Part of a small language model's weights.
Architecture: rotary positions, tied embeddings.
Each number is 128 + 32 x the weight over its row's rms, rounded and kept within 0 to 255. Layers, rows and columns count from 0. The size above them is the row's rms in percent of the matrix's.

# layer 7 attention output, 256x256, rms 0.181, rows 0-48, columns 0-63
size [110  91 110 109 101  96  98 100  92  98  97 102  96  93 103  95  97 100  96  97 103  98 100  98 104  96 103 101  93 107  87  97 101  93  94  96 107 105 107 103 102  98 106  96  93  94  97  99 102]
[[153 115 106 128 137  83 125  73 156 184 130 127 128 158 124 114 139 183 156  69 168 104 117 114  54 188 151 138 158  99  91 124 150 142 129 111 113 121 170 115 104 100 175  97 139 112 150  97 133 146 151 122 140 151 152 193 109 104 112 145 114 113 145  89]
 [ 90  96 128 123 135 115 148 127 150 172  78 124 101 132  62 134 141 120 123 149 106 118  99 107  88  89 127  96 123 136 103 143 117  88 147 138 111 101 204 150 100 124 160 175 126 123 126  93 166  98 101 145  89 126 123  98 183 174 126 112 101 147 102  97]
 [119 121 135 145 164 134 152 128 142 128 143 116 114 152 145 149 153 122 119 145 140 120 131 143 152 133 118 104 126 109 139 121 139 152 144 145 159 138 135 130 120  89 116 115 135 123 172  97 103 127 137 112 143 117  88 151 158 140 114 158  98 123 118 103]
 [126 123 110 166 159 140  75 124 105  91 120  99 151 125  64 169 138 131  71 186 156 145 132 101 120 121 136 111 107 108 148 115  79  48 133 107 101 112 133 133 150 106  83 135 130 102 148 114 129 123 145 102 150 101 136 116 153 104 105 122 142 104  85 147]
 [130 156 123 172 166  98 136 149 112 146 156 151 102 135 108 120 172 110 145 128 141 187 211 122 145 120 117 148 132  85 147 145 119 191 141 156 118 168 106 114 103 129 110 124 136 121  94 125 166 161 126  95 142 139 100 156 103  95 136 153 118 147 164 170]
 [110 124 111 120 126 127 144 176 120 154 106 111 145 146 141 100 153 126 118 137  73 128 138 161 147 148 171 111 118 151 174 103 105 108 170 103 129 136 174 168 101 122 158 141 140 132 146 126 115 107 119 149  90 176 108 113 134 104 150  82 134 173 126 133]
 [168 144 140 136  90  97 116 176 130 160 108 170 108 133  88 132 112 123 121 130 124 139  99 124 120 120  90 120 153 149 120 156 128  88 171 123 127 162 124 149 177 140 112 157 162  90 113 173 146 150 107 108 134 107 157 146  84 160 101 127 122 116 171 172]
 [ 82 138 113 149 127 176  82  67 135 139 117 144  79 114 126 129 119  97 111  95 149 124 138 193 145 131 164  77  94 147 121  82 155 126 132 139 169 104  97 129 116 137 144 119 121 133 171 128  85 129  93 132 110 132 177  85 112 149 149 128 119 109 164 153]
 [108  80 136  64 148 148  75 122 158  60 112 134 133 135 117 152  80 103  76  94 124 137 120 115 188 136 189 103  93 120 114 122 114  89 137 105 141 103 139  90 119 163 128 131 138 105  32  88 128 109 121 113  99 126 151 102 130  92 131 137 140 131 105 103]
 [141 171 106 164 119 135 149 107  86 111 190 151 134 109 111 100 149 133  95 117 143 112 120 108 170 138 103 157 196 151 139 130 155 147 127 178 123 179 165 173 132 124 132 130 119 138  93 132 151 104 151 101 126 125 138 100 183  79 149 172 144 158 126 122]
 [ 87 120 137 118 122 178 111 140 132 162 150 159 101 153 154 172 103 164 105 154 114 156 141 151  78 174 117 158 117  85 131 147 164 101 136 146 140 152 152 100 146 111 159 126 108 111 128 130 151 115 106 119 111  88 138 137 120 104 138 135 116  98  94 106]
 [118 130 105 123 161 104 135 122 161 147 137 166 140 140 189  84 171 108 109 131 144 137  96 122 172 152 156 149 100  96 119 108 108 156 103 122  98 154 130 107 100 119 170 178 184 131  96 122 127  90 130 134  75 133 170 124 109 109 155 132 104 112  93 145]
 [114 141 160 112  78 102 175 108 146 108 111 108 158 119 132 128 159 160 125 138  90 126 113 100 171 101 145 155 130 143 121 109 177 130 183 117 100 130  87 133 129 157 129 140  99 130 138 146 158 137 130 152 151 136 137 117 146 160 143 129  85 128  85 108]
 [143 117 130 122 133 121 138 117 123 119 146 124 118 136 121 104 109 129 135 110 166 131 139 125 106  87 122 120 123 178  79 125 127 134 149 103 114 126 117 140 145 138 148 115 181 106 122 141 104 113 130  98 189 115 148 176 134 155 163 139 130 123 189 148]
 [136 105 125 123 147 118 116 120 100 134 154 182 123 157 128 108 126 138 140  69 101 116 142 134 129 129 122 111 135 155 119 130 137 183 154 168 133 185  77 112 119 160 156 126 144 146 146  72  88 141 134  71  96 147 163 185 136 134 113 134 121 118 132 151]
 [113 171 152 174  81 154  92 134 113 106  98  93 117 201 117 139 105 110 158 120 128  91 117 146 130 129 135  91 129 121 126  89 166 148 167 159  94 103  90 163  96 168 189 138 124 126 112 134  76  78 115 127  96 169 105  96 116 130 135 147 116 103 180 151]
 [ 92 137 195  87 151 158 134 145 149 115  88  68 158  99 141 117 158 152 113 177 115  96 171 140  97 101 140 125  93  99 132  99 153 125 101 129 112 128 133 147 150  82 116 125  91 122 150 162 185 158 117 128 109  95  72  93  98 117 118 127 107 137 123 160]
 [138 120 134 129 121 119 134 115  74 102  98  93 150 131  91 124 123 115 130 101 104 104  92  96 176 105 116  96 161 152 124 116 119 126 156 183 141 167 139 101  95 120 117 124 108 137 113 118 159 136 160 181 136 129 154  86 142 133 137  97 135 145  89 103]
 [134  96 147 127 103 124 109  86 122 149 130 114 132 119 134 111 163 123  97 151 104 122 150  82 153 124 163 166 117 143 106 108 119  99 158 148  92 152 133 175 143  91 132 160  68 136  83 161 136 182 112 107 132 127 133  92 112 130  81 160 134 172  93 117]
 [122 138 135 115 126 119 144 140 124 114 109 124 144 161 115 112 153 120 161 135 109 137 101 139 136 141 110 113 156 118 156 125 135 138 106 139 168 126 151 179 123 121  87  71 126 169 124 129 118  97 130 151 124 128 155 110 159 102  95 122 125  88 140 145]
 [124  83 130 162 123 170 167 134 109 169 164  70 112 139 143 113 130 100 117 119 104 179 176 142 104 143 116 184 133 152 118 132 198  82  98 170 122 155 163 134 129 138 150  77 115 165 166 170 118 110 131 107 145 151 168 154 121 112 121 131 108 123 115 116]
 [121  87 125 143 143 123 112 143 145 137  87 167 159 146 145 150 160 136 121 126 158 133 134  71 115 125 117 114 104  93 123  92 108 147  34  76 138 106 121 113 155 137  95 116 147 152  83 137 105 131 114  96  97 140 180 124 111 122 134 143 114 142 133 117]
 [153 153  98  96 126 106 148  92 132 130 104 113 164 129 175 109 184 156  98 135 134 112 162  86 169 109 155 123 146  77 119 141 126 127  96 152 128  96 116 106 168 169 148 160 140  87  82 139 108 130 102 137 105 120 124 149 123 113 118 165 137 144 116 184]
 [123  85 137 173 109 127 128 133 179 119 129 146 173  93 164 133 100 131 117 143 117 117 158 140 160 121 131  72 109 102 130 127 111 123 127 147 118 143  95 138  89 116 149 164 109 107 129 152 151 134 134 156 100 104 135  65 147 104 122 145 125 123 167 113]
 [156 122 124 146 127 151 148 119 125 130  82  93 103  66 146 135 139 133 142 123 112 130 146 163 158 133 108 110  92 135  97 120 135 124 125 171 149 143 144 120 157 117 111 151 104 163 119 173 115 113 155 114 100 157 111 108 172 121 100  73 161 125 110 172]
 [113 164 153 156 124 153 101 133 104 137 111 133 162  88 135 164 141 166 124 174  92  62 112 128 132 123 104 103  87 124 185 106 125 123 119 151 124 153 145 157 140 114  54 150 160 110 168 142 131 124 127 116  82  96  71 124 166 107  85 174 116  93 110 158]
 [156 136 105 128 110 147  95 105 139 128 132  98 122 118 134 119 139 112 139 140  81  67 127 143 136 124 119 109 114  70 155  83 160 143 146 103 176 137  77 129 135 147 146 136 127 155  89 147 127 137 104 124  80 155 130 126 120 136 145 128 128  90 141 125]
 [114 122 152 138 137  97 137 129 130 137 153 134 124 130  91 141 116 141 125  91 104 109 126 115 104 124 118 156 106 124 124 145 111 136 159  85 156 129 153  96 125  91 131 108 111 160  92 121 149 135 118 134 148 134 161 141 166 144 138 112 142 152 115 123]
 [128  65 182 111 145 145 118 161 129 108 150 111 114 138  90 102  94 124 128 153  96 163 161 159 140 131  89 128 137 170 141 204 174 177 177 114 196 164 159 111  73 140 128 110 132 182 104 100 124 116 142 161  96  85 144 114 117 159 130  80 135  43 128 122]
 [113 119 106  88 161  94  90 115 115 137 139 139 187 143 130 104 123 159 124 127 166 121  99 131 139 106 102 133 149 170 166 140  87 112  95 142  93 112 137 133 134 127 122 131 102 143  85 129 170  87 140 113 153 132 135 120 162 130 117  88 136 155  98 140]
 [107 143  55 102 122 117 143 118 121 131  96 123 104 119 168 115 141 151 106  89 132 189 146 139 120 137 117 137 156  83 112 144 121 162 144 164  62 138 105 146 139 165  90 137 116 124 134 106 144 119 128 130 125 162 118 160 154  71 169 103 161 115  62 113]
 [ 89 115  66 119 117 164 127  97 139 141 164  88 118 103 140 125 103 149 128 121 198 122 178 158 130 127  91 120 146 110 154 100 133 143 104 117 117 140 139 113  63 160 153 143 123 144 147  99 156  99  90 133 114 120  89 110 152 103 188 141 153 194 118 119]
 [110 187 184 120  97 139 107 126 120 102  95 143 157 120 159 139 135 108 120 187 129 108  82  77  84 128 169  83  94  91  98  81 106 114 142 109 134 129 105 118 173 138 108 188 143 125 116 121 139 206 136 115  91 133 140 140 112 105  96 135  64  84 119 144]
 [121 166 143 170 147 135 164 112 185 121 141 186 101 106 157 166 157 112 130 102 116 110 153 115 180  96 111 141 161 165 176 124 139 181 135  91 127 156 140 115  80 145  66  87 124 150 110 119 121 144 171 111 133 161 147 101 147 105 144  79 131 152 146 109]
 [157 104  78 106 138 138 139 155 123 100 202 148 107 117 136 124 129 166 126 142 152 163 196 121 145 157  80 155 182 106 103 131 127 139 172 140 162 178 150 143 123 118 115 115 152 189 114 118 132 113 120 106 148 159 148 122  83 121 172 113 151 120 114 134]
 [166 148 119 125 152 170 151 149 143  96 103 104 151  91 114 138 149 136 132 183 123 108 114 109 141 107 109 139 137 152 143 130 127 112  96 146 102  71  76 146 143 153 148  98 124 180 161 128 123 102 112 135  88 142 106  99 144 114 110 124 158 107 122  90]
 [122 111 125 117 141 116 127 137 102 142 137 137  97 106 131 114 135 112 122 157 136 142 147 148 126 134  99 107 108 121 126 151 127 130  98 134 154  95 123 139 165 146 182  99 127 162 144 137 116 134 146 119 183 144 115 130  93 164  75 121 134 112  93 113]
 [145  75 112 129 136 168 112 148 182 127 145 149 107 136 111 109  88 147 125  96 153 133 137 167 112 137  98 152 127 149 121 140  87 119 149 123 158 113  94  87 130  85 147  99  79 137 154 134 136 118 140  92 115 167 137 165  95 161 120 103 155 120 108 134]
 [172 124  93 162 142 104 141  99 124 186 168 143 100 122 125 134 153 126 128 132  98 140 151 117 143 103 125 144 124 134 183 170 118 137 152 150 146 173 162 135 128 103 110  94 111 124 102 110 100 120 102 119 206  79 163 102 111 131 137 108 131 109 171 129]
 [159 114  85 112 150 128 162 152 104 120 112 117  92 128 115 113 152 139 142 107 154 139 171 125 136 162 103 123 111 103 127 195 160 149 136  95 164 124 169 132 117 110 102 129 185 153 129 123  95 128 124 146 103 159 103 141 167 119 117 113 157 152 103 132]
 [ 93 159 142 130  75 106 134 129  85 182 117 126 109 116 161 129  83 148 118 108 102 114 143 109 147  80 129 123 153 156 149 139 190 108 127 127  84 106 130 140 136 126 162  88 125 154 187 114  99 156 117 135  79 197 152 149 135 160 118 156  96 116 113 137]
 [113  88 112 150 137 134  96 109  92 106 122  98 131 133 151 126 125 107 164 116 173 147 122 132 130 138  61 138 134 123 137 109 150 150 175 135 141 155 115 147 107 133  91 102 120 123  92 176 167 120 113 109 161 135 148 158  95 169 121 132 127 116  99 144]
 [143 127 182 113  92 118  62 146 124  94 116 128 150 129 172 133 137 129 131 156 158 132  79 183 125 168 148 114 137 112 115 136 113 131 133  98  86  89 118 164 109 140 122 174 122 113 112 144  96  93 152 132  94 173 116 125 161 151  67 135 115 124 100 146]
 [164 180 141 141 126 108 141 161 175 113 110  91 146 109 181 113 162  85 116 119 136  86  64 125 125 160 137 100 109 147  90 137  83 116  76 123 118  79 110 174 109 136 134 148 142 117  60 127 111  90 119  91 126 156 138  70 120 114 127 115 111 124 127 115]
 [150 112 120 102 145 138 156  96 157  72 120 123 133 107 124 134 120 148 140  72 161 132 102 142 135 146 139  98 114  83 124 111  88 137 204 125 137 127  80 116 146 150 100 151 158 104 134 134 113 119 141 124 166 126 149 210  90 150 103 162 160 120 145 111]
 [139 146 144 146 180 130 116  78 122 125  59 140 139 173 151 105 106 122 129 167 126 113 110 131 120 122 152 125 118 148 178 135 133  77  88 139 160 112 109 130 166  76 132 126  97 162 130 115 113 114 140 159 105 132 146 135 118 142 103  84  97 152 111 145]
 [143 126  93 130  76 128 168 161 158 154 165 137 104 160 140 157 100 130 115 111  64 125 177 136 163 110 125 149 142 174 129 178 159 188 129 166 136 149 158 146 125 155 115 147  96 143 169 132 112 173 137 157 137 115 160 170  84  98  87  97 146 100 110 123]
 [155 137 143  95 141 124 140 154 117  93 132 169 104  89 104 156  76 165 154  83 139  95  88 127 132 131  94 164 119 126 142 125 161 146 113  98 193 163 146 120 139 120 148 124 113 121 186 133  78 146 134 100 107 103 102 137 129 124 114 102 122 134 107 138]
 [153 101 125 124 142 144 115 156 112 102  78 198 171 129 128 175 106 123 144 146 159 110 115 100 128  94 152 140 111 105 108 113 118  94 106 137 134  72 114 121 153 130 135 146 146 114 136 137 120 146 139 119 126 123  93 153 148 105 113 125 129 125 162 132]]